From a checkpoint of a small transformer trained on Wikipedia: tied embeddings.
Each number is 50 + 10 x the weight over its row's rms, rounded and kept within 0 to 99. Layers, rows and columns count from 0. The size before them is the row's rms in percent of the matrix's.

# q: layer 4 attention query, 384x384, rms 0.0572, rows 126-127, columns 288-335
# k: layer 4 attention key, 384x384, rms 0.0571, rows 126-127, columns 288-335
# v: layer 4 attention value, 384x384, rms 0.0558, rows 0-66, columns 288-335
# o: layer 4 attention output (transposed), 384x384, rms 0.0433, rows 0-66, columns 288-335
q126 102:58 30 58 62 36 63 77 60 46 66 55 45 54 61 55 47 43 64 44 49 46 53 49 48 47 51 63 36 35 59 54 38 61 48 39 45 55 54 45 46 48 48 63 51 46 40 63 49
k126 110:53 42 67 56 59 62 42 39 31 53 44 33 51 42 51 37 57 59 59 48 58 43 60 43 41 45 58 48 29 37 48 70 38 44 59 48 61 64 46 48 49 64 54 49 55 48 39 37
q127 106:59 43 43 60 59 52 62 57 31 39 57 39 65 53 58 62 56 45 47 58 44 48 54 44 54 40 49 44 46 58 48 66 49 53 29 68 41 63 42 41 59 60 40 44 63 60 56 47
k127 108:57 71 27 48 36 43 51 43 39 57 58 40 43 55 37 47 58 53 41 46 61 50 40 41 53 65 47 50 56 47 36 65 58 55 62 60 53 51 65 49 43 61 57 57 60 48 47 56
v0 102:48 48 46 51 40 38 44 51 51 56 54 47 65 54 30 29 48 39 47 64 49 31 51 53 63 53 63 59 59 57 49 45 50 55 35 50 55 31 58 45 60 46 53 48 57 57 57 55
o0 104:47 51 52 38 55 53 54 52 57 60 46 36 71 38 57 48 54 49 28 41 54 65 44 63 54 50 43 46 47 56 49 59 57 54 69 48 56 45 47 54 47 51 35 51 39 38 37 70
v1 106:44 45 41 44 43 50 51 45 53 45 30 56 48 54 56 57 42 55 47 44 49 52 45 45 46 34 41 51 64 65 62 45 42 53 36 54 56 43 36 48 59 37 63 59 28 60 51 53
o1 108:43 47 62 54 51 62 65 55 38 34 33 61 44 55 71 52 56 63 47 52 41 46 45 42 47 67 55 43 60 48 45 57 44 55 58 30 46 64 53 23 36 45 45 38 58 47 60 66
v2 095:32 56 53 53 68 57 43 30 65 28 52 50 52 85 52 24 47 40 51 44 45 40 56 60 52 53 51 59 51 61 64 75 59 37 49 34 63 51 36 53 61 53 52 45 42 53 52 49
o2 103:23 75 43 52 52 44 53 49 56 55 39 48 44 36 59 43 48 59 36 39 45 48 53 50 66 52 48 37 51 54 56 57 51 46 47 27 32 44 40 36 52 48 47 60 54 36 43 50
v3 100:39 46 36 57 50 51 37 65 60 47 48 28 47 49 51 44 49 29 72 57 57 38 47 64 50 69 26 57 47 72 41 49 46 49 43 59 57 48 38 54 63 38 32 54 49 46 47 61
o3 101:36 54 54 60 52 55 43 48 45 51 58 54 58 52 71 50 53 42 47 58 37 51 46 71 55 65 59 39 51 63 51 45 68 66 25 47 43 48 55 59 54 59 39 48 33 52 58 44
v4 106:48 43 65 63 60 56 60 55 44 69 48 44 46 43 28 58 48 50 58 39 43 51 48 46 78 42 52 44 61 58 53 52 55 55 39 55 48 50 46 53 58 45 39 74 27 44 53 56
o4 106:32 44 45 41 56 44 39 55 34 47 50 60 58 44 50 56 53 61 45 45 46 54 36 46 30 67 55 54 55 46 53 50 55 51 68 39 53 33 60 56 56 55 52 51 50 39 63 58
v5 099:45 56 44 43 44 50 49 45 43 55 54 70 45 62 47 62 56 49 47 55 59 38 50 46 49 50 69 65 54 58 69 40 54 61 59 62 51 53 47 57 41 43 51 58 54 47 45 50
o5 107:42 39 39 49 60 68 67 39 69 40 44 46 47 62 21 51 56 53 37 52 70 48 48 47 61 54 54 28 54 53 43 42 46 61 32 42 50 55 47 97 64 38 73 48 40 55 55 63
v6 100:48 50 43 37 57 68 64 39 52 60 21 39 43 57 53 51 57 58 59 71 50 51 40 49 40 44 58 51 57 55 53 42 50 50 25 57 42 54 56 55 66 59 49 70 52 49 50 54
o6 101:57 50 36 58 72 51 65 68 41 33 36 38 69 57 57 48 55 44 61 52 53 53 51 70 32 46 55 55 55 48 54 45 44 61 57 43 40 48 47 50 60 49 45 55 70 53 50 50
v7 098:55 53 56 38 66 39 40 54 59 46 43 35 53 58 24 39 63 45 54 58 49 32 55 65 46 59 64 60 50 37 60 35 58 37 70 51 50 43 37 46 52 38 44 48 41 53 38 54
o7 104:41 49 46 57 40 43 61 53 66 77 53 61 37 53 31 39 34 61 30 48 53 65 71 44 53 60 57 43 63 47 66 38 36 68 44 39 44 53 43 84 48 58 32 27 46 33 39 57
v8 101:50 56 48 44 66 56 40 48 80 57 65 39 60 40 45 50 49 48 41 53 56 43 51 35 52 64 51 59 56 55 41 50 47 50 66 57 43 49 39 57 54 67 48 50 52 37 54 51
o8 104:67 68 46 50 53 34 41 59 45 55 47 43 39 49 57 61 54 44 56 67 35 51 56 50 39 47 43 51 38 44 56 48 28 54 44 32 58 58 42 57 50 50 31 36 61 57 31 66
v9 097:51 56 51 37 51 50 66 51 50 42 71 51 47 50 45 73 47 51 43 43 49 54 54 58 74 50 53 56 56 53 37 64 61 52 47 66 33 63 63 44 47 51 29 59 32 59 43 50
o9 099:43 36 42 50 39 39 49 27 49 60 50 48 40 48 46 40 40 47 46 60 40 52 55 29 68 53 58 36 39 58 50 45 54 47 55 62 47 38 50 63 51 63 42 47 53 55 48 21
v10 099:47 47 31 52 71 44 22 49 45 49 42 59 48 46 68 41 49 56 51 56 49 47 61 53 57 45 39 31 67 46 43 34 54 54 62 48 58 40 40 49 26 35 47 51 66 59 44 55
o10 098:69 65 65 41 40 39 36 59 52 58 36 66 49 62 41 53 44 60 48 58 41 39 47 58 54 50 52 59 63 51 57 46 57 61 57 46 40 54 45 46 44 49 28 58 48 47 33 60
v11 095:57 59 45 39 46 75 48 46 34 39 52 54 46 44 40 65 48 47 38 47 70 65 43 48 64 41 71 35 48 42 53 56 55 56 59 47 54 44 46 50 47 53 49 43 55 53 71 52
o11 089:52 51 40 62 46 43 44 42 69 50 72 63 72 73 46 48 51 30 49 55 50 46 58 51 35 49 52 66 50 55 43 59 46 58 43 43 49 42 47 46 44 66 62 50 47 40 35 30
v12 113:73 55 41 36 55 51 32 43 41 58 46 49 56 58 50 50 49 42 57 53 37 49 44 50 51 61 36 42 16 53 36 37 42 63 54 51 41 64 64 41 47 38 55 62 46 56 55 72
o12 116:27 64 66 40 33 50 64 59 38 39 43 34 48 51 41 59 43 60 58 62 39 68 34 51 55 62 59 48 44 48 42 62 65 45 46 48 53 63 38 60 60 44 46 64 44 50 50 57
v13 103:44 43 49 46 43 53 35 55 31 35 57 58 46 39 41 32 56 45 53 49 52 37 55 43 37 67 28 62 52 47 64 43 45 44 40 45 53 66 52 52 47 52 53 30 41 62 60 48
o13 099:64 52 38 31 50 52 45 56 45 55 62 41 50 40 40 42 51 45 40 49 46 49 43 57 39 58 54 44 39 39 57 40 56 56 47 55 69 74 58 64 58 29 63 55 42 46 45 40
v14 106:36 60 53 63 33 51 72 48 41 61 47 54 69 43 33 56 48 35 36 44 56 45 51 42 50 71 33 49 43 63 62 48 50 42 49 49 58 43 34 55 52 34 72 36 56 54 49 49
o14 109:58 48 53 49 52 29 49 48 42 62 39 37 65 56 55 52 46 60 37 37 58 35 32 71 48 36 41 62 46 62 57 65 65 53 70 56 46 29 61 69 50 51 62 50 52 73 52 63
v15 104:54 54 43 57 56 47 43 44 39 39 52 40 50 55 41 54 53 48 39 53 50 62 59 52 34 52 44 48 54 46 68 37 55 51 53 47 43 42 48 53 76 37 52 39 46 32 39 43
o15 105:35 40 44 47 50 60 60 55 38 50 41 52 57 56 50 63 53 62 34 62 23 41 24 54 63 55 47 40 48 49 51 64 58 55 40 54 54 51 43 63 35 40 59 61 41 42 64 63
v16 097:47 54 58 55 49 60 53 52 52 64 45 40 67 50 61 28 47 41 52 50 28 68 50 52 37 58 58 48 45 40 41 48 35 41 64 53 34 50 38 46 56 51 57 52 47 56 41 45
o16 102:37 64 61 66 29 52 53 34 38 39 41 48 51 49 53 51 42 40 35 62 36 48 40 41 54 58 51 53 41 54 45 57 61 58 39 44 63 49 56 49 34 62 45 62 57 43 53 35
v17 106:53 46 59 53 56 55 66 47 56 24 50 32 66 59 79 71 47 52 48 40 34 59 50 52 71 36 61 47 51 43 32 41 51 59 59 53 46 45 47 58 53 65 54 65 75 56 53 47
o17 109:56 54 39 71 58 47 44 40 61 60 63 63 50 48 41 43 51 58 60 58 55 60 61 53 51 36 45 59 46 29 70 51 43 36 70 47 43 50 36 46 50 40 40 47 50 61 49 22
v18 100:52 45 63 50 49 48 58 65 35 67 45 56 64 30 52 57 48 57 54 51 53 44 62 54 64 53 47 54 39 55 46 48 47 59 42 45 49 40 37 60 58 51 35 31 33 69 49 33
o18 097:49 39 43 50 49 42 63 46 70 63 70 72 45 44 44 46 61 48 36 44 55 42 65 49 54 48 65 51 50 51 66 45 54 57 62 50 49 48 61 99 33 40 40 38 41 53 53 59
v19 099:46 64 47 47 40 62 41 46 52 38 40 57 69 57 44 55 62 53 38 58 60 58 48 52 54 51 24 38 60 52 52 46 49 51 58 54 40 38 54 62 50 61 61 45 63 44 52 51
o19 101:39 47 56 44 45 39 45 53 44 57 42 51 64 46 48 63 79 65 27 42 58 40 51 61 44 36 50 58 41 53 35 43 63 16 55 65 56 49 53 39 50 41 63 56 43 74 51 52
v20 098:41 43 52 50 63 61 46 50 33 43 45 55 57 54 41 62 47 63 34 39 44 46 44 64 55 39 53 42 46 39 60 55 63 54 57 48 50 36 29 53 82 50 56 46 38 53 33 44
o20 104:53 57 42 54 56 45 42 65 38 45 62 72 35 53 55 44 39 45 37 53 43 54 25 64 49 63 39 27 67 62 48 44 50 44 54 51 42 47 49 47 52 42 47 50 63 44 53 37
v21 103:62 50 43 40 49 46 53 61 58 46 50 54 40 50 58 34 70 37 45 60 49 42 62 55 32 44 70 41 35 48 44 43 59 43 51 54 38 54 69 43 43 36 57 42 55 52 55 40
o21 104:56 49 43 26 45 52 60 37 56 48 41 41 47 41 60 63 39 54 58 51 34 64 58 57 52 72 59 52 56 56 66 50 28 44 57 41 37 43 31 55 45 45 43 43 51 46 42 60
v22 105:41 40 50 53 50 47 37 62 63 47 43 46 30 62 55 49 34 50 47 48 46 45 58 32 56 55 57 43 32 44 82 59 52 51 64 38 37 49 42 43 55 27 47 47 52 44 53 54
o22 107:56 41 60 62 64 34 57 47 41 46 58 40 58 57 61 58 39 52 42 57 53 47 54 50 32 47 51 37 52 52 49 44 33 51 37 64 47 37 55 31 59 35 71 41 38 30 66 49
v23 106:55 47 39 53 57 55 49 49 54 44 41 48 32 48 62 52 56 53 33 45 43 41 44 46 50 28 51 61 73 48 53 56 59 52 45 50 53 38 69 55 71 61 57 60 33 63 55 51
o23 109:62 47 51 37 53 38 60 57 52 57 43 70 45 45 56 24 49 54 64 28 41 43 56 49 45 59 50 31 42 57 58 46 47 57 35 43 59 59 32 61 45 64 35 38 47 55 52 39
v24 098:44 52 58 58 47 59 56 38 70 58 67 66 56 49 47 37 52 56 54 51 53 23 47 51 56 40 62 31 66 41 69 47 58 63 46 43 41 52 43 59 41 37 64 55 42 60 41 34
o24 098:37 44 54 60 67 49 52 57 42 49 55 47 57 51 48 54 38 40 53 58 54 39 56 45 54 50 39 46 33 51 53 51 51 63 59 55 43 54 78 55 51 63 44 39 58 33 57 55
v25 103:32 49 60 45 42 61 47 54 53 54 46 37 72 60 49 42 54 53 65 49 47 56 52 41 51 54 33 57 39 29 60 51 56 59 48 52 38 48 50 55 54 56 48 47 60 55 54 64
o25 107:60 46 60 77 59 53 55 45 54 47 43 36 53 64 59 49 87 45 49 62 62 70 57 58 64 48 61 50 41 59 42 63 46 47 52 56 45 47 56 54 55 37 46 71 47 56 53 49
v26 101:44 48 60 34 60 60 36 41 58 34 55 53 37 50 67 48 51 52 47 60 56 54 48 38 44 46 40 52 34 41 36 39 58 52 56 64 47 66 44 47 64 69 35 45 60 58 46 42
o26 102:42 50 42 61 60 42 63 49 41 58 65 54 29 26 38 50 68 45 53 70 40 57 48 51 57 41 54 40 36 47 59 35 33 47 63 38 44 67 47 63 60 54 53 47 69 53 59 37
v27 095:44 37 45 41 52 46 38 49 69 53 63 51 53 66 44 44 55 67 64 47 43 41 49 61 68 39 58 51 47 40 72 48 58 41 59 38 62 48 49 61 56 56 30 41 54 60 47 37
o27 100:42 45 55 63 49 46 70 36 62 60 63 65 45 59 50 29 57 63 32 49 49 62 57 28 56 59 57 37 61 56 44 43 57 47 48 62 44 47 46 65 64 39 51 52 39 44 51 48
v28 098:51 53 62 64 39 44 62 52 58 56 45 47 57 45 46 64 46 40 49 44 49 41 47 47 50 42 46 47 41 51 57 49 54 45 58 56 45 45 61 39 29 60 43 48 45 51 40 54
o28 098:52 40 43 49 51 38 45 49 39 64 61 37 38 44 48 33 64 52 51 57 54 45 46 38 56 43 65 51 52 54 50 46 42 46 58 36 54 45 44 42 47 43 54 43 58 51 63 51
v29 099:45 51 65 36 55 54 58 68 69 40 39 49 53 56 46 43 42 47 60 51 50 59 35 37 43 65 47 51 50 45 76 59 64 64 70 61 46 59 54 50 60 48 45 53 52 59 59 63
o29 106:45 41 43 62 57 44 40 35 57 66 46 43 62 50 41 31 62 55 27 47 63 63 69 57 49 42 53 62 74 56 37 36 49 46 50 52 54 30 71 48 51 42 66 52 58 43 40 52
v30 106:41 51 36 55 54 53 56 55 57 56 51 56 56 50 46 43 32 59 54 60 52 48 50 42 43 45 48 60 31 51 53 44 53 29 51 37 51 47 48 55 56 60 54 49 42 37 43 61
o30 105:54 47 52 43 43 37 44 52 51 48 39 66 50 54 57 61 34 54 21 37 62 41 74 59 36 48 48 66 68 46 80 66 47 56 60 52 56 62 40 48 36 49 43 39 43 59 45 52
v31 097:44 41 49 50 55 46 37 47 49 48 36 50 41 57 62 57 49 48 45 47 36 38 48 49 47 54 26 55 48 47 40 57 47 56 51 29 48 63 55 45 57 47 48 42 64 61 56 28
o31 099:61 42 57 46 47 39 67 60 48 73 47 43 59 43 37 47 79 40 33 55 57 56 57 54 48 47 36 54 51 67 55 44 60 40 53 44 49 61 44 72 78 45 49 48 38 54 50 68
v32 094:49 51 49 56 42 49 57 45 53 49 50 53 63 48 42 53 41 63 47 40 39 51 47 47 58 42 48 50 50 43 50 61 42 42 48 57 69 43 82 56 39 29 45 46 46 42 40 51
o32 091:41 41 57 63 50 54 58 46 66 29 62 55 64 66 57 48 42 31 55 46 57 46 55 62 50 46 41 58 25 49 45 60 56 56 54 54 41 30 49 58 43 79 49 61 55 52 51 41
v33 105:47 60 54 52 38 46 61 42 58 56 62 58 42 48 66 39 41 60 41 50 52 54 53 36 51 56 56 54 38 45 43 39 49 53 66 49 40 51 60 54 63 45 49 56 39 43 57 36
o33 102:23 51 62 54 49 39 54 45 56 51 66 44 51 53 48 58 61 52 41 54 35 54 53 60 49 36 52 37 43 64 59 54 40 47 40 45 58 65 43 57 38 42 41 60 64 55 58 44
v34 102:58 49 49 49 42 47 52 41 54 59 58 50 51 41 60 50 38 38 36 56 59 60 46 63 54 57 44 58 47 47 45 50 50 50 47 52 48 42 38 46 42 43 43 55 61 58 62 59
o34 101:38 65 46 56 52 43 45 40 74 64 55 53 48 42 54 44 47 43 63 44 55 50 42 36 67 54 53 69 48 51 42 47 49 61 54 55 41 40 63 29 32 39 47 36 34 53 45 51
v35 101:56 51 54 46 48 32 60 53 49 49 56 55 53 40 43 47 55 61 31 54 49 42 35 44 53 59 43 44 34 53 47 46 46 49 51 66 60 58 53 51 58 52 74 50 51 46 51 56
o35 108:49 43 55 70 55 66 54 60 53 47 44 20 64 38 44 52 58 52 56 52 49 58 48 45 49 33 53 37 40 37 47 63 46 42 48 34 41 46 48 63 57 49 44 48 68 42 61 49
v36 103:52 46 31 34 47 56 40 55 63 44 68 50 64 56 63 53 58 33 36 32 57 54 67 66 50 42 61 46 46 24 48 42 63 52 51 56 48 37 59 56 47 63 50 47 39 58 44 53
o36 107:49 38 52 47 67 50 53 32 48 49 39 44 51 37 56 40 54 47 56 50 47 56 51 35 65 57 63 41 54 59 48 44 35 55 48 66 50 47 58 53 53 48 53 47 54 51 47 34
v37 098:59 54 62 53 46 72 38 60 57 58 31 37 50 58 57 69 50 56 64 21 57 49 55 35 54 58 51 51 38 46 36 42 36 68 57 42 68 39 47 47 36 51 56 40 62 52 58 54
o37 094:73 47 46 52 55 42 59 53 39 38 63 46 49 65 60 39 38 33 57 43 64 73 57 45 43 57 66 63 60 38 53 50 56 55 44 66 43 41 60 24 51 59 53 38 52 54 34 48
v38 095:52 51 50 57 39 51 48 43 40 44 50 42 57 69 36 45 55 51 25 59 31 51 42 54 35 52 53 38 47 60 50 50 63 47 55 54 51 51 57 45 38 51 36 54 45 32 70 59
o38 097:76 55 50 66 51 49 47 37 49 47 48 55 46 57 59 49 58 65 53 52 31 42 28 67 58 65 58 53 50 65 31 38 50 53 47 33 39 42 51 56 45 63 49 33 37 76 42 63
v39 098:54 45 46 53 59 68 44 53 50 45 52 53 42 42 59 57 55 51 43 56 59 56 39 61 37 45 40 52 47 50 23 34 46 38 45 65 55 33 47 64 64 59 43 57 74 49 59 37
o39 101:50 40 51 56 50 54 57 62 48 48 47 75 55 42 65 43 67 61 31 51 39 59 53 70 48 45 72 43 73 42 67 48 70 42 49 32 38 55 61 30 46 52 48 50 46 61 42 51
v40 104:44 63 59 60 49 68 58 28 40 32 42 43 49 39 58 68 50 64 71 50 68 77 45 63 55 41 51 51 64 45 53 56 55 44 15 36 47 36 48 60 51 32 65 40 52 46 41 41
o40 103:42 53 59 51 47 40 62 54 68 47 49 57 62 63 57 68 40 53 57 52 66 41 58 60 60 40 46 33 44 49 48 51 66 60 62 58 45 57 49 64 51 68 68 67 52 55 57 55
v41 098:38 46 60 49 44 34 42 51 52 21 54 49 61 42 45 46 45 71 34 38 57 42 65 65 56 63 50 63 58 58 39 46 46 47 52 51 46 29 58 56 45 49 44 40 30 68 45 56
o41 097:48 51 37 45 49 54 52 50 58 57 49 71 49 44 34 36 41 52 35 68 34 50 35 52 52 57 60 40 44 53 54 32 54 60 54 51 52 43 69 75 51 36 31 61 59 46 53 47
v42 112:52 53 30 55 47 45 57 28 33 59 63 55 43 58 73 42 57 50 48 35 47 73 53 38 51 46 41 47 48 47 52 62 44 34 45 51 52 48 71 60 52 52 64 38 26 55 60 45
o42 111:58 59 64 45 42 39 49 41 40 54 35 37 70 27 54 56 56 48 37 33 34 51 66 56 37 57 50 57 28 54 48 62 45 42 65 69 69 54 53 55 70 35 53 59 50 51 55 55
v43 096:61 44 55 60 62 48 45 51 52 55 30 59 41 54 45 32 51 36 44 42 52 34 35 58 35 50 57 61 56 61 56 60 49 48 44 50 56 32 43 49 54 37 71 47 49 55 45 42
o43 099:33 58 37 43 55 40 46 62 46 58 66 46 36 54 42 60 51 68 55 48 49 50 39 49 60 47 51 41 43 44 69 58 52 47 63 53 36 55 44 46 49 59 49 52 40 59 63 71
v44 100:46 47 35 43 67 68 65 49 56 39 50 38 61 54 22 59 60 30 46 52 39 66 51 37 48 50 55 49 32 52 32 54 45 39 52 46 34 60 44 66 46 60 39 59 52 47 66 41
o44 103:53 54 35 41 48 52 34 43 53 58 52 49 67 43 44 59 54 52 63 47 59 62 45 55 38 52 47 73 44 53 55 66 57 55 56 38 64 46 59 59 54 32 53 55 39 43 40 54
v45 103:46 57 30 48 53 57 61 59 54 74 59 47 50 39 61 53 41 49 62 58 47 37 52 75 57 46 64 50 40 61 40 48 53 58 39 61 52 68 46 55 49 60 41 49 43 56 57 55
o45 105:37 46 59 52 67 46 42 49 77 62 55 47 33 38 51 34 52 35 43 40 58 68 42 42 50 57 52 66 47 42 42 55 53 49 40 45 49 56 50 68 56 48 53 44 40 47 42 38
v46 098:48 56 38 41 68 51 47 55 63 26 40 52 41 55 56 62 50 47 77 57 42 54 53 46 53 65 58 44 53 40 36 47 48 49 57 46 49 41 49 51 60 54 43 49 54 63 39 70
o46 100:49 71 45 37 60 44 55 54 47 50 46 46 52 52 40 55 23 54 50 49 47 51 43 56 51 42 54 50 38 51 49 43 67 49 11 45 47 66 46 49 58 54 58 48 45 46 55 53
v47 098:47 57 36 80 43 43 42 50 46 61 41 53 47 48 39 42 63 47 57 57 49 64 37 43 55 44 66 51 47 53 57 36 48 51 20 51 39 47 51 50 38 40 68 59 43 60 38 56
o47 102:47 63 52 32 37 51 55 57 55 57 50 47 46 50 49 68 55 33 55 57 50 46 42 42 42 42 41 63 47 44 44 54 60 44 64 48 51 43 55 64 52 64 37 62 52 55 63 50
v48 104:44 38 44 50 48 35 32 48 46 34 45 58 61 49 75 35 44 57 57 54 43 36 55 38 62 58 56 49 62 42 42 48 40 39 52 56 51 56 66 50 46 40 47 49 69 47 48 63
o48 107:53 65 53 53 49 62 68 40 59 56 36 44 45 56 24 50 43 63 44 62 52 53 45 55 54 58 63 63 55 38 56 63 47 57 51 48 32 57 43 46 32 44 64 66 63 58 52 46
v49 097:41 51 53 61 55 73 55 48 65 47 52 47 72 51 52 50 56 34 44 43 60 38 40 47 53 43 52 50 62 44 42 51 48 57 61 42 47 72 38 62 57 52 47 42 53 60 53 47
o49 098:42 57 66 35 51 50 56 46 55 57 45 60 36 48 42 46 66 53 63 51 31 44 34 50 51 39 42 49 54 48 50 66 54 32 60 36 65 44 44 45 52 61 53 58 52 47 36 44
v50 101:43 45 65 65 45 52 56 63 39 55 73 52 34 40 47 44 53 54 42 37 47 49 58 49 47 40 53 41 76 56 46 40 49 39 59 50 52 58 62 41 30 53 48 48 70 61 46 62
o50 100:64 51 46 43 39 46 40 38 58 60 46 47 38 61 50 55 51 42 40 52 40 44 61 50 55 58 65 66 49 49 66 49 41 47 76 58 50 53 32 48 41 46 54 51 58 52 36 61
v51 101:51 37 54 55 41 72 51 34 48 49 51 43 48 61 53 63 42 42 46 48 35 62 49 54 48 53 45 51 34 41 54 52 44 52 51 45 59 66 61 45 54 54 76 58 45 57 39 44
o51 108:60 40 50 46 42 40 45 46 35 35 46 53 63 59 65 66 39 50 40 65 41 46 58 67 51 45 37 38 57 51 48 59 47 48 53 65 53 33 42 66 69 42 40 51 47 61 57 46
v52 109:52 47 55 47 43 41 51 55 55 53 56 50 51 44 52 39 65 58 51 43 45 39 49 44 41 32 54 68 81 51 57 51 33 54 40 48 54 55 44 46 58 55 44 49 46 47 47 32
o52 111:55 51 30 50 54 44 48 60 19 36 55 43 48 36 66 41 78 61 58 36 47 47 47 39 41 60 49 45 56 50 55 39 53 46 78 45 43 45 47 48 29 45 49 50 43 42 50 46
v53 097:30 57 50 36 40 37 59 27 71 51 40 41 49 54 59 47 57 52 46 48 49 40 55 47 63 38 48 38 49 57 63 76 52 47 46 38 47 47 48 43 41 75 43 51 57 35 66 55
o53 099:39 45 40 47 71 47 57 35 38 70 44 46 36 37 40 69 62 63 51 41 63 59 47 49 50 41 43 52 42 53 63 43 42 63 55 48 58 47 51 51 41 44 61 54 47 38 44 65
v54 103:60 53 49 42 50 63 45 46 55 64 75 51 50 45 45 52 60 41 60 66 55 54 36 46 54 50 33 49 52 24 32 41 48 51 41 44 63 50 50 43 60 44 54 46 39 51 55 54
o54 107:56 59 48 39 47 41 47 62 38 57 32 66 61 61 61 54 37 50 47 43 37 58 56 50 35 47 55 58 46 48 50 55 60 62 66 55 64 59 50 55 25 43 44 44 36 52 38 55
v55 096:46 51 57 31 47 34 51 31 49 62 37 33 64 54 60 51 64 53 54 31 46 45 59 50 54 49 46 50 50 57 49 62 47 57 45 51 42 54 40 50 44 62 44 47 46 59 45 36
o55 098:52 49 46 38 49 87 67 57 52 52 50 50 46 43 57 60 36 39 65 58 68 54 63 56 50 44 47 57 54 50 37 21 54 60 63 52 45 61 62 66 66 52 64 50 45 44 54 55
v56 102:66 50 41 35 63 34 58 48 56 44 42 39 43 56 53 46 59 38 63 45 43 31 56 46 42 37 52 49 44 55 43 73 52 49 41 37 47 55 46 49 71 33 52 48 43 42 58 56
o56 103:35 66 52 50 59 60 44 52 42 46 39 32 61 44 55 42 42 57 70 53 49 54 46 37 50 51 52 51 53 50 33 53 43 76 44 55 47 48 48 28 40 37 57 75 53 41 52 61
v57 102:51 51 50 51 40 41 25 48 46 55 37 50 63 62 60 51 46 61 60 41 53 36 51 53 54 40 65 47 41 42 30 48 55 30 55 46 37 49 50 54 48 56 55 58 45 45 46 46
o57 101:39 38 36 57 69 57 45 42 54 65 54 46 39 58 51 45 63 48 41 45 49 59 60 41 49 64 46 49 63 53 52 50 49 63 34 49 59 58 56 64 36 64 37 56 51 39 44 35
v58 101:61 60 44 56 52 42 59 54 62 59 52 36 61 59 48 46 37 53 43 49 45 61 60 41 47 65 67 49 47 56 44 57 61 52 56 47 57 57 40 43 35 49 38 53 49 57 30 48
o58 105:65 44 59 41 39 56 43 36 42 45 55 41 49 45 41 44 42 56 48 29 44 51 27 53 54 58 39 69 45 47 36 48 56 55 51 50 43 28 46 39 56 45 63 30 44 44 48 35
v59 100:58 49 60 66 71 52 63 51 48 48 51 61 41 39 26 49 55 45 55 41 47 47 55 49 44 58 31 38 47 51 64 50 44 54 55 42 50 68 57 46 42 63 40 47 40 40 55 44
o59 105:63 50 52 43 48 49 42 53 51 50 42 46 42 43 48 61 49 55 42 58 47 55 76 72 38 46 42 54 41 44 61 39 43 41 63 56 44 60 45 56 51 37 48 65 55 64 53 56
v60 098:45 54 36 48 56 41 61 52 60 53 48 38 39 36 29 43 62 59 49 51 58 64 46 63 49 59 56 50 44 47 44 70 58 46 52 42 45 51 63 49 39 28 42 55 58 57 39 50
o60 099:53 63 52 54 63 47 39 61 67 49 58 38 36 53 56 52 24 50 47 36 48 60 55 48 36 65 38 52 49 44 41 33 52 59 57 65 40 34 57 26 61 63 64 45 46 46 48 59
v61 097:55 65 23 54 45 37 52 52 63 44 45 59 44 65 24 26 39 61 41 47 45 64 53 59 49 49 55 61 50 73 59 44 34 32 50 48 58 59 45 66 45 42 48 61 45 50 21 63
o61 104:42 44 43 49 57 55 60 54 43 47 40 56 42 50 60 56 72 65 40 55 50 46 57 53 45 54 41 54 69 36 55 55 45 45 49 48 47 40 37 68 59 36 40 54 49 35 47 45
v62 104:40 54 38 62 56 45 44 48 46 51 42 52 54 49 61 60 66 61 54 58 44 45 50 47 39 26 42 43 54 41 60 58 43 46 32 48 48 44 43 60 51 46 49 55 58 47 49 47
o62 106:45 53 48 45 36 33 41 56 66 58 55 66 45 56 26 53 50 35 56 40 45 51 65 37 50 52 48 64 36 65 50 62 48 42 55 30 59 70 48 46 41 58 33 50 53 54 51 66
v63 104:58 45 55 47 45 51 68 42 41 58 62 40 53 44 56 54 47 60 26 50 41 47 50 46 58 37 35 55 53 43 40 47 46 65 51 47 54 38 38 47 54 51 51 44 61 66 56 34
o63 108:56 46 55 52 38 44 52 36 61 51 53 68 58 50 52 33 52 42 50 49 58 45 49 52 58 42 48 62 50 63 57 54 51 43 51 29 40 45 49 46 50 43 49 42 55 82 57 61
v64 099:47 43 46 53 54 54 62 42 36 47 59 55 36 39 41 55 39 40 61 44 50 44 46 57 62 62 55 58 67 62 49 46 61 47 48 43 59 65 49 49 58 40 71 28 47 50 49 51
o64 105:50 55 51 39 29 37 25 56 58 58 58 64 74 39 56 56 37 41 48 28 59 46 40 43 37 48 58 44 71 55 58 45 57 54 47 58 51 51 57 50 58 34 50 49 31 45 52 51
v65 104:43 50 43 22 53 48 51 51 57 58 43 42 61 47 40 57 44 51 43 52 53 54 50 68 47 46 52 55 48 45 33 42 40 51 46 44 43 70 64 57 41 46 37 34 44 47 43 46
o65 101:38 53 54 49 56 41 35 58 57 49 54 56 32 43 51 40 65 59 61 43 47 64 63 45 44 49 56 61 62 42 64 38 60 45 63 64 54 60 49 75 45 58 38 60 53 52 36 36
v66 103:49 44 56 63 49 52 43 53 46 54 36 44 44 58 52 37 37 41 66 53 39 46 37 54 53 34 45 45 32 38 38 61 52 61 47 48 51 43 49 61 54 58 53 38 46 42 65 42
o66 108:62 51 43 41 47 59 30 44 43 56 56 33 47 53 66 48 55 37 75 53 59 62 70 75 65 38 57 44 48 63 52 43 51 58 44 36 54 56 50 28 53 62 50 51 50 52 40 50